config = dict(
    num_key_value_heads=2,
    learning_rate=0.00193,
    max_grad_norm=0.5,
)
Each number is 500 + 50 x the weight over its row's rms, rounded and kept within 0 to 999. Layers, rows and columns count from 0. Numbers have three digits each. The size before them is the row's rms in percent of the matrix's.

# up: layer 2 MLP up, 704x256, rms 0.0701, rows 324-341, columns 0-255
# down: layer 2 MLP down (transposed), 704x256, rms 0.0702, rows 324-341, columns 0-255
# gate: layer 2 MLP gate, 704x256, rms 0.0722, rows 325-342, columns 0-255
up324 100:487622573582483569524481593471409539570501449451539503493386484617502504533562361536506429557437453470468545624467495554517504467520499565528528457518492556498446440419508479555475546519518560615395478457495471463519481490470493514462541564371467531434479531560468509531496475504438497502564400523514476493508516513562515445462550556482468637549381536478509462506551475473496490606524439431508480468451435465610523479565472513477486579495449519539543539400503566554459426422475528482420480484472490480506479471418597530456449476485502549462477480512451517464482510586492600469541484564459393434522499524532509457465567455465477468455528457503539527525482482443494473447529545459497611530548506519485433569542520559494551426407381459428513488488580540587465507481496558
down324 100:511580494542405549524494543516416524538476501530447502535429514566532501522545445498451460446417409447534548523524527543460464409528444575510473537510481520529388491446384512539567615487440490545497478518504579473454512481486420513427538545433553608453506547572543545485555534529422474482555561538475507503451478487548482474456521532558329593443381484501547453564531396498467491577541469481508514536479506452584484529493528590545530495496579562524517557464563561568473481543479542493424446523451476522514535487367525455527478451542521516462518435505471527474450559472442511591542517483428421484494464489507405489429492530547629445510489461540669479464404514528540449468514486563421558475515501568475474519556424536472560545488451447514433512500475511529556568570421456
gate325 103:483490553582503404534457537441472461566484514499596512465394578494446471557450458343502538438458524574494568533478546627488422428473555533504532467529464478532435547534514496517585646458521547409487477544385414526480515533474553518489567494565495495515541454489491508438429442481517533460516557596544447552469412495493421540449441530356475542532601455559506452529509507552457458528540501534542458479556465464537494586509538570460399487508440488495475479441405546488529442500450504519510524527547527565423588509524551465468551473499466459468389492516532469453521524535506521584486601548528449561464510551490464450441496488483507534489556509491529520522594516454544523519530481562534527499503461450525438436453563491475517468497421501541520575533386562326502450570511563
up325 104:503559523461487441492578446464534548588439457486569514547568484474508491530487488495493380456418516533502528599406492484475469467509547453498467514514467419512471463506533470440508567497566510548447631532511506491373518501492581445476477447560481482553519441519456502465469444467563594484534363536558476498497539500518427522424499488470452555469536530555551584525536534606461457486561413476550485380476593513512457443482612550454477566598470480498606464465542456510521513482563510541444485506493550445634530635447480440490431512480501473520532537587528450510398509511524312398425452516495475571502509559531511500512566521464528485439503473525522468563441526485523507533522494480461489545480497527551476467525509499501460469571638511453492350549533484463541497548501452
down325 106:480585477495434463524568452484538406535470537489540468501555436496531521469481512532509508489480464550523462560525543448459472516488513440554517484454468397517502453526489578460478531544485551531475566410543575504417474454585500561531490457445484474570590425529520464482407446581509495491580365573559526479458505486479566436426590475513450510505534469572493521565427439533623506466631500518535548473562562456489408525494543512391451535598501474462487558385642506391516484477518509600453564480503523495630420599462476449509456505485515537529542553581478475514448553493526431373492504548498443576500552468543498547517430503489410462441473574572559458504405482519550455513489468500536485552418557541492552533407552487487460447459491494539434512506473508444526540491447452
gate326 093:415452529426594529419545500454447539560528510466440463417508465486497439494474450530614490493575587479541572572530494559429544483409554472544493474483541496538500400608513460488581562458442519425496477528502437501440409528437432497404567515515537641434428545588440433461468506530389561537471557580507483537544545481607438551577439592430478544522496512517427446485492475515519511475561496490520463610538500532460428491481561547458442491476417521429454540505484481521476446553496481502456507525499469466521536547515516550496483461462507564488536468460477580502443484585571478506486474500472504462515518531542452503534601404477483531515535550522610497463445500579468488462417555549542448497448507340562423567516514473410481420564424464495572517508497475558469461538484581
up326 089:537574463535431484479413502503512491451465569627498561485479576490500477596452488451395536450384414557498473399500466486620442450520527527481531484582468495549451536487513477596409487579461474471481452496549489541476544469543594549523470539488524355542398470410504540476488534446536494444488550473477480521520527426422502473440498493499471519566538449478466529491447528531555426422450539545483519542535503365574431528554381532462551608629494516544471469508459546518576534456571498497537464452564488550477453439544476444455526544549512480563415549557527481527542503446493495537496442540479535496483447485488493553465476523535510401550518477503469420576583495435551474514568467536447590514475483532414506446427601543586494486439435452523484547475452544397560558481528480
down326 089:452515509551468498512449504520578447498437558537493534508453519476458518516509477469415510528412419535559528518503437500535483437507571569501568492573559449494456531510544482508525489592419516550516486446535474481531492498575566445463470622517482351477470382456537484517563539447503470467472451459453477601498456484470442492465448553514732534510493505448522498519373573604542461469456531511512492463473515470487469437490450672532497575491527545570459545485490489445502464451492497464496484545469543536382436474457466461475498453543478427494460567586522455501553507482465445489431593537512506466451464447500526552463538492546527427492567509506528454521598610482609489483602534488532524462523451546435572475490625597486496521473482500473494442435472590499488571496529411
gate327 094:490492544486567511514537504541522455509583590488550575499489552557513537558540501445535437460543524498461443512494391554514370504528470591523430455562444479477447458516579563483568563453456388346388455485484481582497506561491532578556511553391518463483501435581525473444593512539499517448519483590557524499426514530549537533543411569499422472443510517446487475514626481497517547506477430548562346453458553461509438524555538516512486496502476477532624468392528478556410484403482465460570453565521519515503513509438610480552427539497515562463499532464396413514472526463470516465438512566566483493497480484553493453480575531511567493505513475438544439453475504490530547456486478595424531537533485504495528519497503552507431497469464516526552497498543530609410518536595567
up327 096:479515446494563545569507521417502436487476449450514541517511426509451514432514441620443476468551475508434425495466507395471405501455547485561482534486460484577543475510513417552565534495587549585488475459478451446501504479560540498539517545484483601484543493495560483518533528545475425568441439547431488461440456433511423560523521499475553494447411458414511511385509536477499493510514423575374556526534509515481538542471531523511629497566526458386486522568518478566501405530563508563523524561508516543555568568541441557435507457466434485468485477471573610529499527545528547472542527493518500401510453498460365480565543429451535567522516561426550580486508469574519530490479503561508479443636378528532492464563386505520560409497519518467552544536557374544525489500484456
down327 097:537474471421487552588517529422505429544507590419384548514513518515499514412524445490521539503465543534439516615486452573535537529504403559452480480510475494391472570573523514585446528435599458409475532504497503561485477480468521482561626562419461479525559454488552491422417570512561450540526556493497499539417447561573477536487523556480498430505444513494503530519424513540454498593351441504518360475497477514637545539415504450523512553519495553526561517395573486501443461446416564482572389467465562499493463386491513469459479472543410526512486526468458553552492547503474499489421566586559494470538611470518479498544460412446509492490513482478518572550559479496496506474467496583448454520535459535468567511516558469501474445459496549457473459534478518604489451456544444
gate328 090:518524574483555467487526616552449546522480654484508474513506419575471524483455424661435474497512573583579487612457546521554487474517490508483476448498398512485486516526465436614558538468489380464478497500509569473608535541537520454462471507554493535451518483514472514508529483461482501468546474461551446436469441605507511463408481490598465523479414527432502459543515505591521577478494566408604484455441589478443567543555501478434525541551515461519509470451536513491562496474505478461556462468571544511424530486429542496446485518507544516479553425485532442578526456518454464508426427478474554438511429455537455491487477486551571526483563489581447565503499529444473600552524562454453558509471465497417393464369434572452466466463600437510479550492567478540465591550473543
up328 093:463483360583533536538473495497563462477410455474485523398507545450453489520584564521579453527471595454502530493503450479506506530487450481530479558491553463538520528520535503457422510469451456482519530525407446523583456532506472462458503494475503477466475576524468542540639488484520581498488588488581590400550521497494541556449459462484507388514524490472507515510547562496386448538487487480502373418438563647427506498521571468603501420481468500611570542499397492464560486496443423479532520608549441493503544549432428460508478620471449508515578486429586500484582500502519519531438525423417578537455455419500512515468594473487520504469400460574514510476584507509492512443488543531481467433497573504465534436576398454520554499496593457449520553509429478474476500524499522
down328 095:518444484496432441480527549528481415549576594527564516553554584546487538378461496445344599556533565499546479486545528489527447486504547449504452394527528543506572504570529498577516473484523425466519528494443536488458484478495475528494490432600448453526498423479574478468482417521535570513509489484565479496400466545476611522540414474575594445466528483448452424463444531495583550408453479528594464558413448425514482557472460392506544460464502518424531545535482488529513585464530535475458526448438443454533576504500452514446504516472469581554491516544498478570466538476454435563503474520559493484470597568461488571484425423533558452553515403527516514488490464572595488527486531461500429538471474472567383508416518493465545510525507543569342480509513580541487527600488532
gate329 105:488517485427477496468484416440572409459482464502487564466501488569438478459525489565527498475486502437566519484559429524461483436541571467462486538568602580440463342558533377483487511420496583536460499419608492506579436532519577482505555596490481591455500470481585523514553531407484439525492585450551539449490495608498523487494555471445511487551510470461470498583458547542507566471488560523427498565511418532559473484494363530528562478529505577504470457460489575470477452471543474590513465465553497485347443606495507384543532544496510436485548487470458506481568437495549487499436541571376473509509550474520434479508517474471475491434549537467560522551468444552517462598479466428571515458516508554383532521470497463467432488461566440524587523459495491455432468519486418
up329 111:500514414587498450543409451457545474458439472505515510474523471546503576546581397504520548474533456414548528505420516510563548517569527522482448615545429543568517548422479463529358380563541572558430502444459567498462539507479471473546502443534475525472528432475544413388587541488500535459498459516484425587473502482456503524501548400519495562418405497495498535524509513428534495428492534513406533492498537507522609436499477516588447532499487543554492497445511594552557501484452518482449431510440487417474507496534462452405446567610519486524394471412522498433521505452472560440591450523560403485558476547523542461505566482419532464449451458467546499619507502539524546539509506488522499529507510484457408463482549460542503550466508502451537401477623421536500524453606520
down329 111:533449499613455480523506509485438555554472445485564453487451480443521473509534479492523520565483507498512562577422529540461484458420475458547507414418423506593524529431433586517541499520495447468443541588406485510436565473480463568502543419554586506475449525504423477490444451540485519444542404555432486463484425452555492457503509513533200511462470486511474487400576475453450455520499413519481497480520512479494546487480604649493428544542555505528470490527553513501530493538566506541468470570441515511570545378485533547399546465553509599544484483488510604460515591580474530483525482533601505505518446547501481527466533470480541544516453449518464544516500550462415493429443463464456480559480534441610519472540527497492558547464471488489535563514552485513552523468507510
gate330 108:487435432461491437468538583561567510450487546438513544593519582599526523564487536580468446504535607500601477503516428437436473454510531413473485511506579562527531508595525509536551438446548444526579497491515555614491438524459555566431581490508521533413495435438493526449521451448543543513461489422543530510488471547436537488483489492498457581564555495422459415603490571580504536600499516371518487498519482530584470497538537525479533451530469531534448420499552468523417493533480514471446382436614499553500480503530495419496454514510455498496517471527471433446521480538500440556544520521369486437447512510450417408411503552538501579353531549491539488411509513516493518486490529541578428524514450566469547549483557492440537520485454540581479385506453557442478506472511420
up330 100:400464547468571536575503474494581424434573500523561609482540431495474505527530505440504487463556496539536484518505480468530548469494531503494484534512457503502459415546480564511540515498465560551617427465573580410507508481456448494499517506495507401428509376527597535572554445481578600529465553461534489554506525464556571563543556528496484523523562495465429456490416527547456422501484417409495576623469486496485475541443510476482577457527480501437531468530417523494507516533466496496473481541532478472507443562534473470530450462492589468470415382578527451619473443488637495529428442440474528536535468439496485507425583439519506542512470466488488418472448503516453397536524497514417430496544558527575597641515440455520449436550471534503508470455419563574484616472551520
down330 105:450520467535476435399474465461521449555529477497538513539412528516544459543446519512528519469540619528587518462479593520491488543529504465418477486519459473593492519562379445570465498424510542446441518452496629532531488531426565478511457432515475381522474533460520565556462493448488521505445582430504443548539557484520573565477564527450543480501476552515506505509481552494520530566460584539488533451594453476538498471455452310562527538544545529616530563461478546388511432503455537475446524445549476563449480449498489515545485519508521542499492460564454452458469524447585561591552486469457465511511522425486459503446495447467454575465484457473614538558510493424411507406523473522453445480608412523553535583483495479451530446509512494572438421527507600463455571372544459
gate331 100:584502359594601493438470574501571525399471410462534498478562489459552520584513509453581415524478542582566506510543463424508542483591552469615433540528613454544508363514572525418485464551448506529483581508534508451437409505570527456571481584463472472571449446534458481423587582422379525450520543511503475426591542493519479594512470454504510421510440529534556506530524538520507451480471394501572490443439486478434497502530523473516563563540499426456456570552529511516580480468467488458447485506529526524470517564449422549488503509502511538500493473460527454462397533506439506540484551452475443484470484594428483438549475459501395488542488476489510555464614521549498544551515452474446468521452555472456555473502565488458513477418534504558476547460488363513521541506473526
up331 103:524557420454579477497568509508490503468452460476474545457511544436537501452401518519509473531486503437499464486495492577536491540465502439531507413474568520489493571418582467448463573529540575518486509573499473490490508493451550449537604485390554443538535437529513623451444526450475569467489531450568527486436543441494461504454421447559432472446539523542556483481505532588441477545525542497456468561509498529573541509544568543426477483553452495486431498529451463572517563491361536502420465563534407560545435560509568510528621386440493415484514465522543565506462527510469399518507565510455499576494502560345479468513427522508506510518473436613493489514521493578562446538520463536592460455546482455539560459416492515469469558502573476417558490515473522349551430490365502
down331 102:545554397481528569472474558462562525427432444387485473550549508474505519525523452412483535437515477474570564445534517508462518498518562471503456538516546488532436409441415496488496549542504494593549513499494432466437465359572523402494497552521429489520483465565500471544484517497547450496464521449506493458612575429589511506515546514425586480494472450528548505540563583547514517436516373498521562512475488480515548528459535506563534498532519461427522440507576546516467573512451521532440440528490549498362534490526497500446515445585471629499501611550546534380469448506485593554438583499498493427487429514432431459560575545499446468492505486478543521531652538542530559490389473533416541481444528493446535423509438510431533506422447573518478512557507452493443570499408528
gate332 089:416492494536506483461498446526531501496514498426565524506463450554470448499408402454552540508567540588573476558545484438443463515532515624524500463516494531538441466551533494501391453480411567550379552445629487577520406503452561513421491565450595567503425454529544372485467492530438520500531524436500516468429553561443538491485442555584412571384494516597353528504477623517393444499579437479505501424462506505437468512490504489508480527503510486558521535451538384474539495481425465534452479483523475507561446453531543578589481532538464484513470523462475467462525496436508563529459586482500523496516511553481524435474456519499559476544423470522601556510468560496519485452529456405563546475443522535581519513491523494525432425515565423458532496418513555541497510400548494
up332 092:500537518517508532435468524448480544485480476439525504461491483487521595443491497522457489580455446447456506485526472426457544514420449436503543466493547464448503631461505532560569535535459485527462519589489532456492500519476411531545548536515551454572485570412485493531468515474553565501510482566491515550541497536503475525508528577577436551509570512476556507499487504559505592521515635452557430520575513467502524452526537472461401555510463444375497516547483577553562526424492561402566432496459388492417442511549605513550541466428548439550535452586622522452405491471473408442610558570488479493500499580400427451452443519528406498472520527492429494417529530539533541543543441508418499478441515514498577501527543466496562520409464534512463407328525484487532478470405471
down332 091:445530512436396506498454519424515534403519466505383502569480438459574427439486557521461469575481437500521451540514602439574479529533482552386445532506551534524540418474510450418506540481463492495612503592492533467511452550478453507498505437493554488583522545542592439562468572477502468579461439497497576533582550552485471574443536504567633523535469392475540485475604511508543527511480512504506468476507482533558531481492444505508406530479525506488537459518474581522566530545527408471529468423470533503502526428613565381521409498512536525480496472501490470500453428469451502443431543447550578642472473581420519488500510534551395527452473479420649513508569535524506525478520477383485538543502542540498507552557478405568535459455495566533466455425468451503515475513441462
gate333 097:491552398500519451470471452449586527474584502547610496446496544456474371501460458641440506548522483482469594465406444500422451487559535461492558361505415503562493517555469470559576572473490532422498504497481447520501532587475582531469502458440566460507466437516487477435511497482480634561493585548482530568433502451502427511593489493506497540504511510466497425491483537516462472526543418526529456441468499434508524396496497489494513527451546474536449463416511602467543511466425523445549494489478404528462533500520576482550600569527507562452407543521486495505531448472439511416512466507476502524470539514525446516486517631588479521451558475603528479625536544416550572552446459525483468501451517454485472518476483640517583530411504397523497550587487432518452478462504483
up333 097:548524459482519483513457462514499548468476441494532516414563572415528477372522566520560472559552449553548464520485560473511467463528580387495476479470526438522574546450585506443530446487516541435485479548484547518437553458437467481510579476511489422532534453478444620527461455522565586473491491428490518527410501520513540535561474423508457433501608578592536472524493461558416465523538482573556520497508462512428478441545437518418470429505499450441499500582474605489488510637448488429544474621513486483518487559526442464479552564424453423484494466573576458446552461533422421527477541434539488443530490464475503560545467490477544520471547561585490526432460546496497556498410446454584442473513517582577593552482514560457473513490496450504393497515389493376453598531437498
down333 098:563496508490553493485548465507519523533538406550475413469559623472546481424471532587596557603493439579360489481461535519500434538548521436544480446478481431444514521417556512426518491482455472473420493491474518512502468564497472506457529484578539386511521465477434562506487551538427623522486482556508584534479523528407540485564524381478442466561503521469586541448469490457416492534497427527542526499405528517512407477479501528465518507452551492489482433403561551436620520577434516425609455530511469506510473567554483559481538530472483477520505407541438508535570445554370600458503495461573483475490529548541443509535490477510433521496574536549482465536486487457472568472418412457539483516536493487491575591537498602535531621430502416444465519565510457481430470536485533
gate334 109:516564566593507484495424547552445532509541511528449482450419425492539561455614472495603533486539503519519514397492516572622459525482566562406495483622393480553476487571431390520507508514508466483459535462474514641460588500481513516466466525501561524536402517531574504508445466501463424527552522512587550543501426538529462561542479519453534509528448582471545532485625560493471450565512600485530500440449499449561455371475505499449525532474527439571489527509459520579473453435444497541533491468493516461378561489481539521537556453511433541560434537506460510533433555389514507431605424464464489489375483508492517465475448360521456451504584525433482534532491526513513499447507504544416574567479468403469484464412460512468539543451449491494473513449502508513517512436458497
up334 099:542439437654483465472543507498495548387527504472486542421527587490544475514545480527529526480591532425560457570489511513610517556531525497423527563484527586418478443471501486536550416477510532475576434480532490489515549562483525436494477487475459417512480541418516490537535552464479563507530404491441459521517560498554523554510448469518539411504503523469513443544469474434462554523428631474510548548471444520470448467480508473566459628529447525541471552493526503558360471626476553456489511457566522480396539451542420487479463461582500603556507453543607558501497555413492580515611412419473535471500550505475549478420444480565430533621475560452480388461525443520453475499508543482514419540534448498542448505513549458509512470453530484569538467481541394539535415519485470
down334 102:546483557477492483523482511551565550501535546556540483558510378535567433467488475501496526480521426478518541589583463412482462438468482477540569505525482516476523502453532585479456519428512576479444501466546535393499550518539522483617629474489483602441420478471463469473459462417441473441459442554446439519538549586486404432587500477553394479447454446519498514540424416492515485577487487474536536476501580440444490508520444564524530375524536537461461518539493513510442453476455588515568477508449430488496552435457542523552569418366451538417506464390505426396585445545530476503422550476551534495546475605554545587552549506505372563511491530612589525473459472517501486498549522419472540492439517536518511504586465514486500433444456559545546527565482516514473496541503470
gate335 100:405522564425459512417488514495454515492423407538504486445423500482459530473426479620511519451484477536578594576474484476528590467486494545535473503490512567421483491493525530516539429490578451514541449457515408533511523543413507510461492546432449496456535529543510498482446501443428441573558516534455560493563477496505512405406449472469515530460582623484540491552534550571558498514439518439535569435391537508490483540492384516421408545499562565484507491438529482475452508487547487556479535572500525555474404511490480545513519431547457472507594477343505434480534482520492500566470478487530542499425427397638588504513491472472467492533452576548467527515530431608608585471527461487534573531456502550511419472472534444500458562538548517479600601458543553444487437499416492
up335 097:556463549495572482568546463551422538512565484439520527514485571468569417525528521443487480556455582469495457451579571535550404459519472492536507507580565588461527440448450424542418505539505524419503532453612458440432431475513461555546474508539529444372452441472519520471512593538408469504488492418507449553515416598410507518527500553548506438441602423503486526602524506535509469542561456428547521463438563559620566517525544565539426456464484508321507469528498474475479465488545476513487480436500499452535521451431522507545508542476464432481503385490398552490538487485508457460502483517472485539519567581449436531491489506498435508503497478521626522577562511423472439466519517474539546437546505503592481546539538512541569551469467438540497400503592508617504527520537555
down335 100:502449464465376483538490559479481480541561560565447523505544524435517505542443501534470537480510521499375551560492455452443436381539401508393473517472519558499388483513509465565542505594520498556472525604536487381530582636546508497535586526505475503440486520508540514511496536559582519506494456476495436509462438529467504455434518560423556453458433499503531498502446532501549506502410528440464488572467505492579550558512469379462449593517469573545512582497542596458427524444344473507519543413574454416478525496437524523484554420528445538406495467544449503519526510599458563507562480477539472511555568611505504523512545430441521457505529529548511557507517497470444461537491497442495518475494487388431473536510527502590445612456444493411537557457545460517580440520499476
gate336 104:537533499515447335493489496532515465389425441457493540402520531455482499463511532575506457522492535528465521447505463474479535528455561518396526462481475517544511389531528505555501491443484488528504482545562492529512567506392557453492508506492619549594473460553471478472506520524433487469479529502484564541488558575483576394539456499484464564462490508462378513541528500611540396527496590384470521486625416552458456553595458598461556531444522473410478469515551517565475482463431472538429434584560465593447465482571578406557530430437540541521491484522529514479472519503500476523470492454463427587557448494505478475570537522542451554450542557498595483496484410527457492465485475595461430535403464539543477481482503581490499483606547494515521502475365487516434565560445537
up336 095:468505534544544483510515560453424465439392522447540521543415441444519475440474492427544502471515455534472526489591574560484484547456481497582522481477565520525466604471488370459570565455392449417500566544477457449534489570555501571428486478450476398452493557416441520503489485447442469429501555481629510470490538480443421545557467532463549503491505500500543389518441562498467473525504488376515446471486520481506583426455558486442478562539533408549590480495451503545477494426448503470520580543426527460443453548350496539514560432505520448452532493555505453567474529570539427469464584489524579448417494557437428465523526463533500519496584454505490576593498533568490611527530529578546540515547549489514518455491491564515445594481494508460448551464588591553447518510468552
down336 097:563507538507524488493503451542460448441453476438566563431494592461480520494438486449480460453408477518509503523477500546476592446524549472528526511568489512545494438464527463422512478500480478538597532503521438413579626437508437421491477612455465470487628495494543495453493544486442426528486584407545624451458525467487407466516379563445625551509512524522413461523422618479507405445491560441480479465478481504563567504473470512382543490448503529565624486569483596515444507498418526524462550555539506538515445510446567417512545467494533455480526427557454586576485557512427580466455554413441443438464528517432507484523501499556529540471548602478489548547491475501532548473495491525478505522539505506570438531491479561539467559520453458474495637448491460514458516555407515
gate337 109:531504541517456488457362530527519547443540546503524483486431463459539473503386524422557548402483477485514460485534454488576513470388464529484473422485474450458457511553468386571576475551485564443459520435495503539516466422491534524577474520423494512559550570524555497455498478455493471490470543452507472545413572553541509452520468469537428523504498455477556470496468547481493503526495556442491534558511561529514521455516431537540552545497565557456519484534479507525562436477476453527525497446476570594513422533461498637513587490546526400517545495562468572520547444524432446464578574487406570577473505599457451475533508475579370549536413611439532626538477425598494542591502419492458522482484486513519589422409532541425405489482557529521514469438519503559536634545510539
up337 102:431512527395471576589485571444510508498592455496509417526514495496531566533542462506472487480499548530465448528546418518501545438574439557406435523488483550494571482473533555474526494426534485540453496494472492497571516498531565509416507503565466522512541467483521487471533531455416406490537539522554509512572480515560492474435491540439558456519466571481419523504455436596526615514512517578525512461562434502469536582536516428464543479455486468541441482628467513556446652416435494552557570471476476514506544516536536471505494503469468608473420507379509479541500521435420510575404524595475508427528461430519494439457613452512568369528554450490448391491440521540510583423421541426516562500532502515380469511537483538462459439387460517450505514526523543579493455522589477
down337 101:499464510411562493459557493495473507551487444547470522511501513457539550569507386466432584583484517566478545496500520424507437427525561546484443532472550621540487499473534544428458524507456427504516554448579426516638559569603550457494454546579564479470500456513460431450510453537555504490562483589551442539527505449486446494483551467540558466456394553592451537509456497517556471473579492558532407363488402469496578508479522547438391485441468463623468542481523502434449526563544526508542502526565517451535516527566497378445481479509479489457502500362518493442548548453536531551421497459479440471487457522560445445450602462484529558435536407527573472438427544525533476388549551496553515505514494517537486525572379497539561488521466513500499479528486498434487443491567436
gate338 104:493528569476600509487390563503449459542509525569523570542427537523495479491478469494567527450506492572443514494657472475462439491490477500490463488529446556612448437498469488426444466528532518463462523504510452499578523506496450517462538516566453466494535450568461558494509579498590491472556394474605652476502495461542503532462471550457524491490558467479415492446487515449446413569535404514574496455481543535436409514515468495465509452494525494432500504560617474469439507564466505535508576518458421506483459456469478488461446486425480554538516558392483413574408447450448524465617522508508560499512567542518437426463614496513442577433461495533534500511503553479553539530453549560589522460486539550520533275497484469519507501466478548449466503540545451596503564586498514
up338 106:545463521571536433493568498404590561532396550418542451457483468463532456532547441494425444473444432482468510433498459457482512510503415494530470469506407379568470451550450503571595495507543396564492552484494479520553536482535416532499480499434477417545462551461558425480490509573399471546446527478511425580491502531498535476498552510480467505465506509451447410511514528541483496542569531461488534577544439548539443471556569549477584458475508545441518437494484426510486563445512484469509531514436542530524493405549583516523652422540491522419501416503556528567549509549515541442465502443430497593490515416615521497458552487465508518551459476583590516528503526598558509547515545582418584477447468483495504586481570444575483498461442514444376515545512533561401605487518517
down338 105:430461517424643580598527527500497482529462541490541431532418433523477509424523381480417474494467479586535436531549489475521452470500478520566509473534465463569508533479356492539550519488490461541535560421514454440515451425602497496445571409470502497493537553456595405510522512551426450467467419371519453527558470488420606458557497482501498420549469495526482507605465419509488571595491460560457518537480434402577454462508511394491495548517502558446434436525465520453518517518550509585479503496450549454514464526587515425540562535604420503525574535481477572495541501464502497444492645524459548527507549490481596519428568483486448510471481569523520557409466560516493436486529522508466492522509494469449486532465497494577515497515557536478424564500419422611455513490510517
gate339 097:494421479500469466406523531543541422497527463430476486534568605556380426416562441452467554535388547578509568512478510494509527427579622583482516526476492566501520467510467503445568488629554586553520471541505449528426488462489467507578557474514447467593418479525502459476554481455519479486451483509540431566606560487557503330495489482433459488485497501494441590502512539462598316540553462573548445558525508550425406502513538585547557460515512524554443498545521491561553572438457527553512402506493463538516505541503516449494541441436441464486508497455577522531592519549509543513511554521472519588507531542395489461478501491502481530497480459460547540551430479474499482448480440546508444434541536474429480502494491557481528396494468439470493490574446525463536534584530448
up339 091:527462518452469464456518560523493476535463521474501383483560487480507465413544579612562449400531440488591550553509521550380580576465546556488512583492494526519524515464568547541451479501452475518584575494453483493595584472492501419564504506515454540482471467532527475510538526445603477567473567537532537416477514408506533491562499426532489502514366480479493468503497521387421473542474528468473528419507546494442438592498515536450526394508472520477490428460496570539457488473514497491558598475530441518365513513488487546564514484502508491535501572439474493511462537566441528480467529537451486446427503456413457540421506560443559421549486493482540459482413423463529562430449474542505485574449473510496457465496458508522504528484373472477510479703597543421547499580398482
down339 095:602427533552483542457502518452452464556541481471463372508507539537501542538515532585538508473436398494525487576445504533387561565445533497548481500506515515517520516457580501450501434572519546521524511553411508513489497524489487410470528580478477498509426461503494421574475439494557490497451455528443428492482441420488527484432519545558696456481416541512515471561518552435457467498476559480469497528536523504519469490587479360410540487567432510543539515519554572450627481411466504513625533519537521422444584537468546542491443503493484498429475499486427398482579509543499556452482454539475537513472422496447487509480481470539559407444551511614589563526460439453459494447464583428546522554432535477518468481564466565544446562575452500472494478616612526461518521496515507
gate340 093:528436520478441519548574371588492482557475415535504480528639534495529488493558476430457470428515537451444559490556496474495430546524429405442462455507492428520537546510558511493511487595528515479499535507565557508506456544472476478555529599536470432484473405438557479492457514523595446508486446453598542509568512519445571535520499523500494557565523411484561507550556443498603448526535463515471435535464509527483475481537514509525430429446495499480468538428551464515498427587567494574490630531545465518501436550563607413450544555423388426560617436564466420534470475539444471514446478516463521520477511419525429558559485519485559494418535419421543449534452552546527420497513549573485414440486541425426441471514586505482533487514431460421485532445534480588487544472487430
up340 094:528576478517435551519480569424490492557507459439515538464473517437561505570469531555557431628454515531540484506429436497572555542524471580490474480553495570418433519566545514433523534485472445478531522474548444450427590512558544566584470463487422448561471511496524561455520475502487565530545408460447492539547497443537483511480531477489499497437540574526393607425461453441576518537502453488533573469471533436400532399421515534525523492446540581491510391494500509447418552513409533469475551474475547533469557555511531466458531500489559528500466452501489532476473556470487486398539534525601500577384439586479560508436535524518469356438461516542488513435470573535504547486471450508445517520534548434524617491528517517548446618461566528415555453519528483465348531448550570
down340 092:451466429523555509532453557512412429501510515537541532468470497485537551488495533616479491510426530541523374583538468524517522478504570511558543549525463507555418440491455437539463470448463470532410456495441411540558536400505480516473498434512505474456584516539503476542492467539469567591606527467447527472431455595438484451514510406475442444433557450447409501465491518512468476548505466545466452497493449587562452475493421585514565461499527510530482424519463468580524412555505515367533433508522441472528503491498421575479504399496512435423524540366506543517502466522542587505542516508455510538512585614436541541452477452441366549486549539525531512458449511529608507459582503563504569476527486583589573480557550573469457482566502554456436557374526536569480495538485503
gate341 100:509485529514513473479539439477498600528521470481462530388503473522554520472512562469366566576454480540492468510504423557492558512445611571502561547477540529450556506416601505506528531488550480502461515502533476443589523468541522491560526494450501436561529525447447509557503579512464398518458522514473473592451519583574424435499461421431530479562395528470468479511492484466543572492579538551511428465497433523360482529418484506543499498447501494471520527463474563605421497488577584486502446516449495505483464491573488425527511452412519488558502468546487507431357649489486473536464515457412527501449425455408499527471421449479437532647538502534501473456471501552512510474566521615618539462512544418467508540496529446555519514424448464580457512526444490427484450481524595
up341 099:601517519351638545455488538557513566505483480439433436460554459406504554442466438434609463457526546490465477426537534411526416515543512518475459539408573572540467555544494441568406375534534491613552479489482549526535454565574517514450511510516536489428504447507428527495528440479452493488539434554510496503557432508493519540472468523552461481456496586532466473503504518522476596450439468536515457557480443431465498526490477468454548554456624587555492463453538525468450485514454488536528529490535521462466499495574542440453513428493496567564480506559460514499591549418507493485453471450516448402494462453558529513589567441457523536450530515532515422541522493461470565474484563511463444502514500537456528588464442469467465503604511475460558413529459644665486483531402528
down341 102:473522489478353575498474512521459412497441504485503451505496547525399462471450502554481456414543484458550542473523568467462555494527558562553472449463473497571474433486526532510532457514515584458525567462503442578469424528412474532452480486427429454521480521501497459383483546513425569422460552450498525452502433531454526567409534494466359524518483476484451496553497544543568541529463485533512472483542512468485426443482534567368492477562495472575496494449469434405569431466458523541544506529498460676511473515541398487538467464618502515438476491615578442495531516497508491488515517562380510585612572479531526502454505505547509536456517538472536515531617437514570577503580520440533551582587451561481590501486513498468514519570550525587500467535506488500574488463401560
gate342 101:494388449498560509514455575459383477472553563439500522488549567543486529554554437585460538566456484486488586462467511454363477462523548462422591560483578565524488534512549493533536530484657540562533458511461475545483448469487482421425500541466491556482489499604605404515466582505451487465514462467516492437530492517480496430530543427506507495490481552579452444524458424572476494425440514545556483521532543482474447442573522540560482531516468455469514503552472524605569507403455485556526420500470498446479411504462452440448521392446530518468450414478555474479433536543531485550594580493435513494594463484425538451544507406493468484482499520531508449614566446472493497601518459554512492513398409491514540491447491467572431525578616488395505523561506434486549461500466499